config = dict(
    d_model=192,
    tie_embeddings=True,
    optimizer='soap_variant',
    final_lr_fraction=0.0,
    batch_tokens=[32768, 65536, 131072],
    train_tokens=241500000,
    dataset='wikipedia_en',
)
Each number is 200 + 30 x the weight over its row's rms, rounded and kept within 0 to 999. Layers, rows and columns count from 0. The size before them is the row's rms in percent of the matrix's.

# k: layer 4 attention key, 192x192, rms 0.116, rows 140-157, columns 0-191
# q: layer 4 attention query, 192x192, rms 0.11, rows 141-158, columns 0-191
k140,101,215,205,130,215,189,190,219,209,214,213,205,217,214,205,219,218,220,193,195,214,267,177,191,173,223,159,172,227,208,237,224,201,199,182,192,190,250,234,185,172,198,213,154,198,178,186,194,136,208,239,249,233,200,205,184,265,210,206,175,235,190,187,200,148,227,202,188,138,223,152,239,270,160,195,201,163,187,219,246,232,210,183,245,214,158,215,143,158,172,256,247,223,199,182,266,245,164,185,220,185,236,233,210,244,258,180,204,240,129,197,244,224,219,210,223,242,190,176,188,241,251,219,232,200,162,192,215,169,190,231,187,179,172,232,181,147,191,226,170,197,197,160,185,190,171,132,210,204,244,183,247,200,191,229,229,231,177,243,185,139,213,142,229,246,159,222,183,180,164,214,181,174,178,198,172,224,204,234,150,184,214,179,177,210,161,222,191,180,195,184,198,193
q141,113,178,204,230,172,207,198,196,210,166,227,208,202,187,195,245,199,208,161,257,195,163,182,178,223,205,209,182,185,209,233,116,208,221,196,291,220,204,240,217,180,208,256,232,164,190,165,230,181,187,161,226,175,246,170,202,131,193,226,160,162,206,231,150,200,175,163,197,168,185,268,214,146,203,226,200,233,242,213,159,200,203,168,230,152,226,146,225,205,210,214,235,268,244,171,179,177,162,235,213,157,188,140,189,240,227,154,213,177,223,250,191,172,192,192,192,170,209,222,241,208,224,171,192,187,185,170,143,191,239,215,199,141,184,181,201,197,203,204,179,211,172,234,227,225,167,213,209,223,136,206,231,178,240,182,212,236,164,197,210,221,176,208,202,236,231,211,221,147,191,195,207,297,143,208,192,193,197,173,193,166,187,168,186,218,222,201,205,261,218,197,193,225
k141,093,227,138,267,200,226,210,226,209,239,201,166,194,162,204,215,188,204,207,158,170,190,186,197,171,245,225,231,196,194,167,185,160,230,179,191,183,172,163,270,225,191,179,197,177,194,258,184,194,188,231,209,177,203,147,161,198,205,207,152,176,204,192,219,200,240,199,207,184,163,208,207,167,210,234,244,235,165,185,163,184,223,225,188,136,204,217,188,164,204,214,192,183,164,188,138,221,157,215,219,212,231,207,168,201,209,140,182,184,221,182,168,183,218,181,259,239,205,171,178,144,174,186,182,163,226,215,200,190,204,220,211,247,252,188,241,255,196,166,202,173,152,217,230,232,209,239,232,177,224,200,184,209,235,147,183,159,228,155,208,172,194,186,212,161,224,143,217,230,152,153,254,164,243,179,206,168,207,159,198,221,162,226,219,98,250,212,197,176,168,166,244,240
q142,135,199,244,179,213,180,193,213,214,213,198,226,219,153,179,232,184,214,193,238,204,210,190,197,157,143,167,206,208,187,216,201,193,157,166,250,186,291,247,185,166,147,197,199,202,204,144,264,257,227,212,211,191,246,155,169,167,191,247,200,193,179,254,269,245,200,185,195,175,222,173,198,178,205,170,272,213,223,139,137,209,214,228,254,206,155,271,199,160,207,210,161,186,169,197,140,199,200,222,227,198,175,158,221,155,217,218,164,166,208,207,231,201,227,178,176,236,209,225,179,144,214,188,176,159,201,193,208,231,292,237,220,173,164,188,183,212,236,207,164,217,203,194,220,199,214,198,195,162,175,195,187,170,150,199,221,204,237,173,218,214,192,196,220,194,153,186,178,179,184,181,262,198,177,212,170,209,255,250,205,173,169,189,213,237,178,227,201,226,158,195,190,211
k142,101,223,145,251,185,210,217,261,134,187,221,164,251,170,230,245,237,156,203,182,171,207,189,257,219,187,192,241,175,146,202,174,193,228,205,219,224,180,212,236,174,240,241,233,131,209,165,205,208,143,163,206,213,198,262,205,216,160,216,180,167,239,207,223,202,184,198,151,222,179,211,177,194,249,174,243,238,204,210,227,205,211,204,182,231,195,239,228,218,237,244,207,191,202,165,222,228,178,188,201,191,242,151,213,202,188,204,188,175,210,217,187,195,177,172,178,212,230,222,168,191,198,153,135,209,217,182,220,214,222,230,167,138,182,143,131,234,195,210,202,176,228,219,197,219,185,239,175,194,265,216,143,167,243,187,250,220,192,169,220,198,214,259,237,229,236,194,229,166,219,191,204,248,213,220,230,215,228,206,191,183,206,191,198,113,194,196,171,240,184,219,260,164
q143,113,197,252,212,199,235,184,198,179,167,137,138,243,251,180,217,211,167,154,147,185,229,167,284,195,263,198,159,240,183,207,219,218,193,179,199,248,164,220,220,214,224,226,217,230,178,200,194,202,223,218,188,256,174,203,245,163,231,178,192,204,188,209,153,198,218,224,219,208,156,192,168,171,220,256,165,191,240,193,238,192,190,173,221,194,192,253,233,226,232,149,204,222,235,209,257,191,199,222,131,261,217,154,242,175,228,190,240,210,209,173,221,259,214,183,215,184,189,210,215,219,166,231,175,214,227,230,247,197,277,193,226,199,188,192,217,231,232,229,193,187,228,211,230,185,194,161,231,175,136,224,229,182,156,199,190,200,202,197,204,199,154,203,213,204,172,212,252,205,192,227,205,249,235,174,177,186,159,168,192,190,139,244,194,134,192,166,215,157,177,195,223,183
k143,131,203,257,140,214,214,193,213,240,228,197,187,241,218,203,170,179,240,220,200,198,249,204,193,162,148,182,176,197,170,193,220,208,206,196,220,218,224,180,183,202,215,226,201,173,195,162,195,150,172,159,206,210,257,167,233,160,189,241,169,175,183,165,213,182,210,202,222,225,163,280,179,204,198,233,234,196,106,201,191,133,238,178,223,173,201,196,171,192,194,254,184,215,219,172,181,244,236,201,222,149,200,192,227,193,204,161,162,172,156,273,194,182,213,213,181,175,204,222,172,186,142,195,156,205,215,178,129,203,176,207,225,169,128,180,193,207,202,174,254,152,256,161,170,156,206,199,146,166,223,208,202,268,174,141,190,174,235,210,169,212,172,164,152,190,167,203,211,185,218,178,197,197,212,169,186,231,190,204,148,196,196,185,177,231,178,197,223,139,178,218,221,246
q144,126,217,246,194,227,172,185,208,243,185,179,219,159,184,221,209,202,223,237,186,243,177,224,261,169,146,201,216,190,217,193,232,175,240,220,146,207,236,184,188,186,197,204,146,233,214,174,151,140,156,151,198,236,184,199,242,184,183,209,110,152,225,205,168,156,168,152,207,207,193,188,239,235,165,152,235,203,207,237,146,147,196,218,189,175,203,161,159,228,234,224,201,217,224,218,244,234,206,155,200,210,221,157,176,157,187,239,185,228,213,205,192,201,157,137,217,184,177,171,194,186,189,211,217,188,199,219,233,191,183,181,210,289,176,217,187,166,201,177,189,247,264,222,205,188,244,176,193,230,244,182,223,229,211,209,206,216,177,180,170,224,224,193,174,205,180,200,230,205,207,176,134,189,170,203,221,173,162,200,189,219,287,222,181,176,166,157,195,151,244,170,220,170
k144,116,238,198,176,219,213,232,238,257,159,212,233,254,180,231,180,187,203,188,194,215,197,284,171,202,192,262,215,191,236,224,175,241,220,249,237,236,197,190,238,223,217,184,185,219,198,190,204,149,248,202,195,262,192,208,195,173,215,210,137,240,158,199,224,198,240,249,197,252,228,226,211,187,229,189,259,255,154,148,192,200,179,160,218,191,183,234,201,162,235,248,189,201,183,207,216,238,159,203,170,237,183,174,198,250,169,175,148,159,188,204,179,210,246,199,193,189,187,235,172,199,206,211,183,199,225,230,196,169,207,193,246,201,176,231,176,206,196,182,236,197,188,220,130,203,215,249,179,148,226,222,213,204,258,184,135,143,238,255,218,192,172,192,194,206,138,196,204,266,172,234,159,156,219,215,171,199,222,176,204,215,162,185,181,190,198,183,174,145,200,179,230,184
q145,130,176,186,227,125,200,207,220,202,177,204,217,189,213,224,220,166,164,246,193,204,191,219,184,228,235,265,206,180,265,180,195,195,208,177,142,203,201,172,244,164,233,213,210,186,246,227,137,168,187,219,229,175,149,207,200,130,211,185,177,238,214,189,187,217,196,194,155,210,236,228,155,186,196,245,208,222,162,257,267,213,218,216,186,181,170,161,201,185,192,251,190,171,219,211,156,203,187,193,215,216,190,202,205,194,192,246,193,189,208,227,239,191,169,229,182,228,195,159,254,208,221,152,241,213,184,191,226,220,225,203,198,166,217,254,142,183,156,182,247,209,190,192,244,186,191,195,145,172,197,166,131,174,203,205,222,232,115,186,235,232,224,144,136,194,234,227,210,228,226,139,195,226,211,120,212,189,223,214,131,214,204,188,210,229,167,199,195,182,219,217,179,197
k145,133,203,244,192,234,232,215,223,210,227,221,198,173,236,216,165,264,168,211,188,135,189,136,190,202,180,118,177,174,209,204,149,191,255,160,203,193,216,219,240,172,124,207,153,192,210,205,170,184,143,179,178,232,189,219,201,182,255,207,232,170,233,165,164,217,208,205,183,198,201,262,182,231,190,243,150,122,120,245,213,215,180,217,166,246,193,166,217,242,197,267,201,209,213,155,200,189,190,190,239,161,185,199,226,198,218,224,220,202,212,233,158,244,237,247,189,195,192,184,172,198,189,185,187,213,182,220,246,174,173,198,214,200,219,215,164,180,184,210,200,153,230,175,206,237,150,208,237,240,189,149,207,198,194,213,175,167,220,169,204,173,191,194,216,184,244,228,223,192,216,153,164,220,175,182,175,240,218,196,190,197,203,178,254,212,148,190,166,169,174,203,270,222
q146,121,237,248,219,184,257,151,168,177,198,217,195,231,213,241,219,220,228,187,230,144,146,208,121,225,191,176,197,210,164,173,174,210,190,215,186,191,295,189,205,176,170,215,174,211,192,185,221,161,235,223,168,236,241,208,219,228,217,172,184,208,228,166,202,130,268,238,205,185,183,176,188,237,190,181,187,227,149,167,182,224,250,263,207,176,179,205,213,184,206,215,239,191,187,204,274,196,167,191,152,208,169,193,235,237,213,150,226,212,246,175,223,204,154,185,228,261,227,186,215,165,178,160,212,200,195,205,157,209,195,156,202,223,189,199,194,253,148,214,190,253,214,177,214,211,240,184,211,191,168,191,226,216,208,199,226,213,216,167,206,130,195,241,241,185,231,239,196,234,151,213,152,163,197,244,199,221,179,141,239,198,221,182,223,238,215,200,189,188,176,236,158,204
k146,134,195,181,191,159,214,157,218,137,215,151,186,231,173,197,204,211,228,175,197,167,179,183,168,241,249,192,174,179,170,158,190,199,153,208,216,237,239,243,157,227,152,227,215,208,217,220,208,208,227,209,201,176,199,215,190,227,229,199,181,184,180,168,178,219,222,202,184,224,150,153,250,138,211,258,226,214,197,223,170,219,232,202,203,195,206,189,186,216,203,225,234,181,300,233,206,202,167,196,180,192,192,218,198,245,166,208,273,197,222,201,169,198,159,200,189,208,219,230,260,217,201,180,187,164,145,225,177,244,232,219,199,161,239,207,152,196,144,179,206,213,187,259,255,225,216,171,144,212,188,171,217,181,182,236,197,182,195,204,254,147,239,233,255,205,192,217,192,216,226,211,213,177,182,184,191,212,184,181,250,211,145,155,207,296,255,197,183,179,165,215,212,144
q147,133,199,193,210,206,203,203,199,168,167,198,197,185,177,231,238,189,213,177,196,253,233,131,194,236,134,224,164,153,140,212,195,226,201,215,153,157,180,198,191,160,180,188,258,203,229,163,182,164,204,213,143,206,191,252,230,193,243,212,168,202,176,152,191,177,167,174,197,170,216,145,200,270,222,162,172,161,207,192,169,159,184,235,215,148,196,210,253,173,221,236,167,149,232,176,179,226,218,206,178,185,202,224,206,211,138,196,224,183,246,248,228,228,153,212,227,195,209,164,187,224,183,211,187,174,211,225,213,180,176,209,154,214,188,222,156,178,216,226,238,235,180,227,196,177,143,218,119,229,210,172,200,256,164,174,217,218,224,180,212,208,199,180,170,169,216,159,195,218,192,240,192,190,185,207,220,221,151,158,225,218,197,229,176,184,116,204,256,245,246,174,162,229
k147,133,153,195,176,202,117,191,206,160,211,165,211,180,199,208,219,182,218,187,180,197,236,137,227,176,185,176,160,213,223,202,158,206,174,209,195,213,194,217,126,153,220,194,234,189,244,182,232,213,173,155,157,216,233,277,168,221,212,199,187,195,183,165,224,236,212,183,197,151,253,212,185,258,220,187,150,195,207,229,254,238,227,210,186,206,215,187,193,183,204,201,169,261,236,183,226,274,189,224,193,208,170,216,228,228,146,219,202,203,240,233,227,148,245,215,180,179,177,192,254,178,208,186,212,215,196,232,235,206,191,270,182,161,254,166,214,177,179,202,190,201,230,122,198,203,179,226,210,175,274,182,152,243,172,215,185,169,212,233,169,249,253,168,162,238,201,203,212,179,162,213,198,209,219,232,210,164,187,139,219,231,200,178,227,188,200,180,219,179,238,209,163,199
q148,124,244,202,190,186,206,145,179,141,219,214,242,142,189,228,220,245,184,252,176,222,235,235,197,172,198,212,208,230,223,179,181,228,194,245,176,190,191,225,214,207,204,171,189,198,259,138,222,175,181,224,214,234,176,214,192,195,238,219,189,237,234,218,202,155,222,211,219,254,164,218,229,183,138,245,205,174,124,177,183,230,231,200,237,196,244,229,173,212,203,270,210,179,238,185,239,182,208,183,219,215,218,214,172,240,201,194,190,179,214,196,206,206,215,221,242,142,229,208,222,202,180,189,220,152,203,212,171,222,203,192,137,204,184,194,230,184,216,179,172,174,150,155,208,213,159,143,216,212,183,159,205,193,198,255,247,143,181,184,220,179,184,134,228,184,220,251,244,201,113,240,168,174,188,213,200,223,221,246,212,188,183,136,233,262,173,206,205,234,176,182,222,166
k148,137,173,206,182,180,123,196,259,172,213,168,250,150,218,193,215,198,223,153,204,216,186,197,187,158,182,205,173,191,150,212,201,195,212,219,204,252,221,182,201,257,173,184,248,181,233,230,219,184,187,187,234,201,240,199,177,131,219,177,170,250,162,209,154,216,169,227,243,224,138,226,205,250,199,187,174,205,203,139,192,211,169,209,208,193,197,173,185,213,198,183,212,193,211,233,239,199,195,143,191,184,199,191,207,197,264,218,231,209,155,256,208,141,209,222,216,213,226,202,151,175,186,202,211,210,179,232,198,186,249,185,169,148,158,191,172,229,142,232,189,196,197,239,193,210,133,208,220,163,179,204,211,206,130,213,227,252,221,192,240,191,243,145,217,219,241,248,185,188,195,174,133,182,139,204,165,195,223,226,208,170,206,163,177,195,190,250,207,239,158,183,218,133
q149,127,170,157,262,281,182,173,208,209,169,248,176,187,137,164,228,212,230,173,201,208,198,201,197,183,234,177,243,175,189,186,157,176,212,196,237,177,189,222,142,190,194,202,171,214,185,203,204,194,153,187,225,197,258,226,187,191,237,160,206,260,209,179,194,165,157,207,208,203,195,177,197,239,186,244,139,184,135,176,186,198,141,238,239,189,242,225,240,238,193,248,214,190,198,255,194,240,186,186,216,165,206,222,149,209,189,162,194,217,204,200,190,218,192,202,206,136,224,141,162,243,199,238,226,230,165,204,199,229,173,180,203,175,228,176,165,219,240,186,196,247,201,163,163,242,214,219,213,218,247,170,194,227,211,254,200,254,221,209,185,195,152,181,170,215,195,240,215,205,150,187,171,144,175,231,225,197,154,231,181,216,180,229,179,215,270,154,238,223,210,255,209,221
k149,134,160,184,216,223,171,140,219,241,180,204,223,223,208,230,251,162,241,210,218,243,210,179,193,255,224,178,171,253,236,163,200,174,207,191,215,224,229,138,184,185,179,180,233,210,256,168,194,171,133,196,198,240,179,244,235,136,191,169,272,183,273,240,231,205,214,208,199,179,218,195,175,214,180,183,191,220,122,191,220,231,152,206,151,212,207,229,210,187,137,228,147,190,178,213,133,240,179,206,163,158,191,170,192,193,167,233,265,197,218,190,196,204,189,176,190,173,192,208,174,216,172,181,202,150,223,223,174,167,169,187,250,178,203,228,242,233,224,206,220,184,163,198,224,247,169,213,181,180,178,165,136,192,210,247,164,212,191,190,234,248,197,162,194,219,196,228,227,223,246,177,193,162,179,194,184,190,241,159,222,171,199,191,225,184,235,180,202,175,233,228,235,221
q150,124,196,175,214,179,220,220,185,244,218,173,200,210,180,214,176,200,202,183,211,173,173,192,268,213,195,185,209,241,206,141,186,210,153,222,229,220,174,221,188,176,166,182,144,177,168,159,215,209,165,186,197,175,202,159,230,129,222,180,194,200,194,203,206,207,227,186,272,116,201,215,235,143,189,189,181,181,190,196,192,247,144,185,179,227,177,185,158,138,208,163,187,181,166,238,244,158,154,177,180,239,228,190,168,209,245,149,204,130,249,150,200,171,215,198,171,236,173,159,259,182,170,204,162,254,195,219,166,215,198,212,186,176,243,158,152,234,184,162,193,185,226,191,207,184,231,200,160,162,186,220,249,174,179,249,204,202,209,148,251,199,182,192,203,223,195,171,232,173,222,222,227,224,200,186,201,212,186,193,220,165,186,263,235,248,190,255,208,188,236,221,256,195
k150,133,148,159,163,185,200,204,134,204,261,253,195,219,183,142,229,179,239,210,230,175,226,220,190,231,199,218,229,241,203,179,226,188,240,183,119,179,190,258,159,178,243,154,241,140,154,142,201,227,203,217,172,171,217,156,205,124,211,225,180,240,179,234,212,202,192,228,271,164,250,163,197,231,250,223,206,197,231,168,200,193,177,192,224,204,223,180,252,231,218,220,190,202,145,140,200,227,201,212,198,187,205,167,164,159,244,202,204,170,220,163,232,207,212,185,192,170,215,175,231,185,189,202,187,164,215,178,258,214,171,237,178,246,197,202,246,195,177,183,176,218,201,217,261,266,199,166,173,222,130,180,214,194,189,194,201,238,209,225,203,185,179,226,201,228,206,208,219,218,223,202,199,151,179,230,197,171,203,172,157,219,174,214,199,199,199,195,238,240,252,195,233,189
q151,130,198,182,179,170,217,175,178,179,203,208,207,167,209,231,227,189,163,199,264,206,209,223,202,214,256,182,245,155,231,183,219,189,223,224,187,223,173,202,244,223,160,214,238,211,216,161,220,168,224,261,257,191,180,218,177,203,218,163,204,153,197,218,206,218,184,141,223,172,209,219,162,186,236,234,256,216,224,221,182,262,214,232,161,216,216,216,204,205,238,245,164,171,178,186,180,205,193,237,151,202,180,186,223,164,209,242,279,178,280,184,218,198,229,176,186,198,159,209,178,181,127,208,180,217,248,199,142,226,185,204,227,204,197,202,191,192,224,148,200,180,178,175,226,165,197,208,199,168,200,124,205,209,202,177,191,275,196,234,178,223,150,177,222,267,180,178,158,197,211,163,184,191,221,218,219,204,183,222,216,191,228,140,205,179,282,194,155,151,135,185,217,194
k151,141,197,165,219,190,137,180,227,223,232,211,243,199,143,202,267,251,133,198,148,244,192,239,230,217,216,173,229,212,188,224,183,201,223,169,190,160,195,150,215,202,194,212,169,221,233,231,180,228,246,187,195,197,267,210,186,207,185,176,172,218,175,166,184,178,227,146,270,234,195,170,176,216,234,216,240,204,207,251,262,239,255,194,179,232,211,156,168,214,198,194,249,203,204,198,171,245,198,234,216,186,180,199,269,173,204,191,228,183,265,213,216,204,186,178,232,233,188,172,211,210,244,173,227,218,197,248,182,187,200,181,193,189,203,229,193,168,189,171,182,181,185,167,239,165,270,209,207,199,219,155,218,159,235,202,175,241,235,209,187,204,226,227,230,236,202,192,155,232,206,194,160,225,163,175,235,172,167,181,102,183,229,195,195,230,217,214,208,153,189,151,193,164
q152,133,158,178,258,190,235,164,205,206,225,199,145,208,183,181,226,165,188,204,177,211,238,209,178,255,221,234,199,168,235,210,187,139,198,211,147,163,225,191,219,204,190,189,147,219,168,236,207,170,250,216,219,159,214,196,227,218,215,203,258,261,185,213,156,193,186,194,215,160,187,179,143,206,216,229,194,200,209,203,233,165,226,204,236,173,233,227,157,202,172,240,174,124,206,277,193,245,247,204,182,217,227,201,162,208,209,184,166,228,175,112,192,148,174,176,189,229,176,173,190,217,141,222,265,225,182,205,193,194,181,192,226,204,206,204,228,175,155,207,197,165,177,167,213,190,238,159,228,246,169,218,209,279,260,216,222,217,216,173,197,201,182,259,190,205,187,209,243,217,196,227,162,188,149,215,214,215,200,184,235,196,181,261,229,151,190,181,227,220,189,242,203,236
k152,144,200,129,181,201,219,162,187,193,181,247,220,182,178,146,233,139,206,199,213,213,193,149,228,221,275,172,263,213,219,239,158,176,231,246,228,182,194,177,215,200,193,202,138,163,188,254,216,189,210,166,170,159,213,191,225,151,203,183,162,179,198,220,174,186,226,183,198,204,147,136,178,138,181,190,202,186,179,176,144,209,191,229,207,171,189,221,213,169,162,177,189,188,240,179,211,252,235,189,156,204,212,211,211,240,191,174,205,186,185,172,184,175,128,241,183,191,179,195,207,226,197,189,177,200,215,216,248,198,212,176,176,228,205,184,211,205,220,169,179,204,151,226,235,185,112,209,210,233,168,240,199,237,281,277,161,192,229,184,167,169,180,177,189,148,200,183,200,185,192,145,176,163,178,177,211,190,152,227,211,262,205,195,230,174,189,202,219,179,204,182,185,255
q153,124,177,226,252,194,132,145,196,249,215,248,160,189,158,204,242,163,185,180,228,236,242,224,163,253,206,180,210,194,227,232,252,248,197,217,172,227,197,242,204,205,224,250,139,191,198,174,186,182,218,218,195,229,185,145,261,187,143,231,153,149,193,217,239,165,227,169,187,205,207,255,182,181,165,182,193,209,183,226,227,208,149,265,174,217,188,212,250,216,192,169,234,197,256,226,181,176,202,171,198,232,176,224,210,236,172,187,199,184,212,194,181,170,193,196,210,208,124,238,174,278,178,209,185,198,208,203,145,162,179,186,172,230,234,224,207,201,202,191,173,167,225,168,153,241,184,231,213,223,160,214,233,220,217,287,188,200,209,186,205,200,188,232,158,230,220,218,197,206,169,226,215,214,242,138,187,220,214,174,165,191,169,214,225,170,204,200,162,174,238,192,186,180
k153,144,219,183,173,234,210,198,181,268,200,250,155,173,216,220,206,204,211,196,201,174,254,205,202,213,194,202,194,179,190,243,246,203,260,200,205,186,287,174,147,266,214,220,205,213,178,182,181,191,195,151,189,239,203,185,209,175,210,243,267,139,197,231,157,205,175,178,192,256,193,223,240,245,224,162,211,218,195,217,178,176,261,193,199,227,202,193,210,172,200,194,215,235,206,217,173,206,235,185,195,191,228,208,189,270,164,221,236,155,227,208,159,159,146,225,220,177,203,190,174,215,203,224,202,228,192,203,190,241,209,181,171,203,266,175,225,202,202,189,224,182,229,209,196,214,216,163,186,158,218,282,202,106,157,200,286,252,202,194,198,131,240,223,200,212,223,171,183,162,155,205,193,198,196,199,211,164,167,193,185,197,145,229,210,196,240,193,239,195,206,166,232,230
q154,123,230,236,190,177,183,181,192,233,226,202,204,159,248,133,220,204,216,277,239,228,156,204,171,206,208,150,198,207,191,178,144,205,195,151,252,225,196,246,210,188,190,181,221,215,198,186,177,201,202,139,187,230,182,223,167,207,134,224,211,193,232,225,244,244,191,147,205,207,194,199,182,223,191,197,219,171,222,207,154,217,206,172,185,207,229,230,178,244,151,193,218,191,242,229,177,143,266,226,201,230,180,152,142,176,170,238,182,184,238,176,219,153,173,216,203,188,188,160,175,151,192,212,126,269,194,160,218,168,169,175,215,202,200,308,207,175,195,222,234,158,208,233,193,193,175,228,245,207,171,215,202,197,235,203,190,189,196,176,132,188,160,226,194,184,258,173,243,205,168,215,202,208,208,201,184,147,201,216,234,187,199,215,230,201,210,184,192,210,209,266,195,178
k154,140,236,208,201,180,164,200,219,195,213,228,248,191,181,212,226,206,214,222,201,199,199,193,240,203,173,161,237,164,186,205,183,194,133,247,150,237,154,192,141,229,191,195,169,156,163,190,232,207,217,170,207,162,242,138,210,178,205,216,224,238,238,198,228,195,223,208,176,229,185,199,206,201,226,243,193,192,149,135,208,247,196,202,180,151,169,206,217,178,196,223,217,217,261,227,190,137,216,227,173,222,212,198,152,177,187,152,162,241,184,172,242,150,165,181,170,144,248,198,121,240,223,201,195,191,196,171,216,209,196,233,220,233,219,219,209,196,131,192,241,136,235,216,193,209,206,157,193,213,247,225,210,184,225,212,210,222,184,232,238,153,212,236,191,200,212,182,190,161,223,228,193,189,265,216,202,180,201,211,221,193,148,195,202,185,209,228,185,117,275,188,261,175
q155,124,187,201,162,194,197,249,200,165,201,188,185,240,244,228,192,209,156,147,216,241,144,268,254,235,211,214,240,186,191,170,237,145,221,176,212,211,254,219,192,198,214,202,194,217,176,165,191,176,253,235,223,244,187,172,164,197,142,180,169,263,205,229,172,181,153,191,194,177,181,177,195,145,208,181,202,162,245,195,198,218,211,164,215,215,179,227,210,199,185,152,213,184,200,181,174,199,201,182,206,244,197,200,218,220,161,219,114,226,185,159,228,182,228,184,204,211,184,252,229,210,236,178,198,167,167,226,203,204,192,233,125,163,188,166,216,218,215,284,167,170,196,186,204,173,163,177,213,191,209,208,236,185,170,218,227,246,262,204,231,227,210,167,199,225,200,176,198,242,175,187,219,248,244,232,244,190,182,235,203,192,228,266,205,198,199,288,243,199,233,227,201,168
k155,138,173,153,153,138,185,185,223,129,217,224,206,235,207,192,176,197,164,197,279,216,157,209,255,185,212,184,236,176,237,163,208,207,256,244,260,149,259,234,230,200,223,211,224,225,192,172,189,223,230,223,233,169,241,176,229,178,217,220,230,260,197,219,146,223,189,198,214,158,230,178,216,208,201,190,210,158,214,218,187,149,203,178,203,161,237,183,240,207,172,165,220,196,260,220,192,285,177,145,203,236,213,171,201,225,164,195,152,162,163,222,217,212,226,154,190,211,201,233,187,206,194,252,185,221,233,199,131,207,207,194,223,193,197,185,223,168,183,220,180,261,209,165,207,206,193,196,223,203,170,259,176,152,181,187,168,194,179,220,220,217,221,144,226,184,209,174,163,187,186,267,190,211,239,212,210,206,202,258,201,178,152,202,190,197,189,199,222,227,237,227,241,167
q156,134,229,205,188,160,182,173,183,204,225,220,251,257,200,165,231,199,158,168,209,201,183,223,181,163,237,211,209,234,146,182,139,197,225,208,201,191,173,177,228,216,169,161,224,186,213,223,154,176,172,218,188,240,138,188,231,209,239,160,241,212,247,143,208,183,176,145,216,193,217,126,233,136,205,219,147,185,184,253,221,252,180,186,195,163,242,184,203,165,170,202,244,161,128,210,169,253,238,167,215,179,166,252,223,224,171,146,178,216,188,210,201,234,151,173,167,176,160,213,246,166,170,168,229,180,201,257,212,218,190,184,188,211,212,209,225,230,228,201,201,204,203,190,196,227,143,193,214,215,201,229,173,193,184,259,182,240,218,163,184,207,222,172,181,169,194,202,180,164,275,222,240,206,186,245,220,204,231,186,237,219,178,176,217,232,233,224,191,218,162,165,217,209
k156,150,194,198,201,196,190,194,235,195,230,193,203,251,220,175,260,207,179,150,189,250,250,242,221,213,272,228,232,205,247,214,166,195,205,188,197,173,198,197,186,168,209,188,211,209,214,225,205,158,185,183,201,258,230,217,238,216,203,189,229,265,175,138,249,222,199,201,210,191,221,220,286,169,245,214,189,159,174,222,193,186,207,236,256,180,266,122,213,194,223,194,215,149,125,145,170,156,203,173,213,264,213,156,188,177,150,217,164,212,182,198,182,200,203,203,153,242,201,232,231,169,222,209,193,196,167,198,228,191,204,207,151,158,219,180,220,208,241,229,236,178,182,212,180,175,164,191,192,260,225,166,204,190,182,168,200,201,217,187,240,196,144,201,223,184,165,247,210,211,230,181,198,235,179,218,181,244,157,197,234,154,168,171,195,234,232,197,181,261,180,188,205,161
q157,119,211,222,205,191,204,188,180,164,151,185,276,220,180,212,229,251,177,228,140,186,202,176,209,128,234,254,212,182,186,236,153,173,216,215,245,239,241,200,202,182,163,242,173,238,229,187,189,185,180,221,165,182,229,201,209,186,216,180,218,240,235,191,222,254,182,233,194,223,228,204,242,165,191,156,205,225,204,240,164,252,183,184,205,184,199,243,196,197,183,135,179,138,173,190,199,264,188,215,175,163,227,207,179,190,181,182,240,199,212,192,211,154,168,145,232,206,220,235,208,196,230,232,176,219,175,174,153,250,224,225,137,158,188,217,211,232,189,218,187,200,157,146,185,260,183,161,216,187,193,152,207,237,228,182,203,201,170,224,224,210,192,192,177,213,279,207,232,198,196,195,133,225,195,135,158,226,178,216,217,199,187,149,240,175,185,204,134,221,213,182,216,228
k157,133,217,147,203,297,245,136,210,208,195,175,231,217,175,190,196,201,234,221,210,158,210,202,189,179,144,203,217,220,184,213,197,226,226,158,169,214,186,211,197,220,193,235,169,282,208,172,174,163,227,222,178,156,163,159,224,184,238,191,226,234,181,174,216,166,180,175,206,173,180,172,216,199,235,225,193,231,153,204,178,221,214,200,212,187,200,190,197,264,112,153,180,201,116,197,205,197,179,186,199,183,216,160,261,244,155,230,219,248,182,217,208,176,221,179,206,207,200,191,214,191,232,199,234,231,186,208,185,219,176,245,179,176,225,193,191,227,166,205,213,195,130,198,213,214,188,163,269,233,205,184,144,211,168,198,219,210,195,241,203,174,197,125,208,244,220,137,216,206,207,209,161,250,223,229,227,167,173,183,209,192,234,179,198,216,200,237,279,256,186,190,219,219
q158,140,189,178,194,195,239,221,205,235,215,168,210,151,164,184,158,210,192,234,256,168,150,203,163,208,211,185,202,163,203,214,166,190,215,242,180,196,203,173,195,166,255,125,175,281,248,157,168,230,217,223,201,191,150,227,194,158,222,214,153,166,251,166,214,155,200,223,211,163,201,265,209,281,174,225,202,175,205,210,185,183,223,243,198,187,206,182,161,180,205,230,226,259,242,174,161,211,218,239,156,229,197,209,216,190,252,187,166,198,228,231,176,179,228,218,200,190,233,139,226,194,215,176,145,122,187,202,197,177,223,120,217,238,223,174,186,265,191,203,199,193,222,164,188,176,200,183,236,192,233,172,225,207,190,216,198,174,240,207,189,198,185,242,212,234,213,225,190,179,212,147,159,166,211,209,210,201,186,132,190,223,215,182,186,173,197,151,151,176,215,175,183,218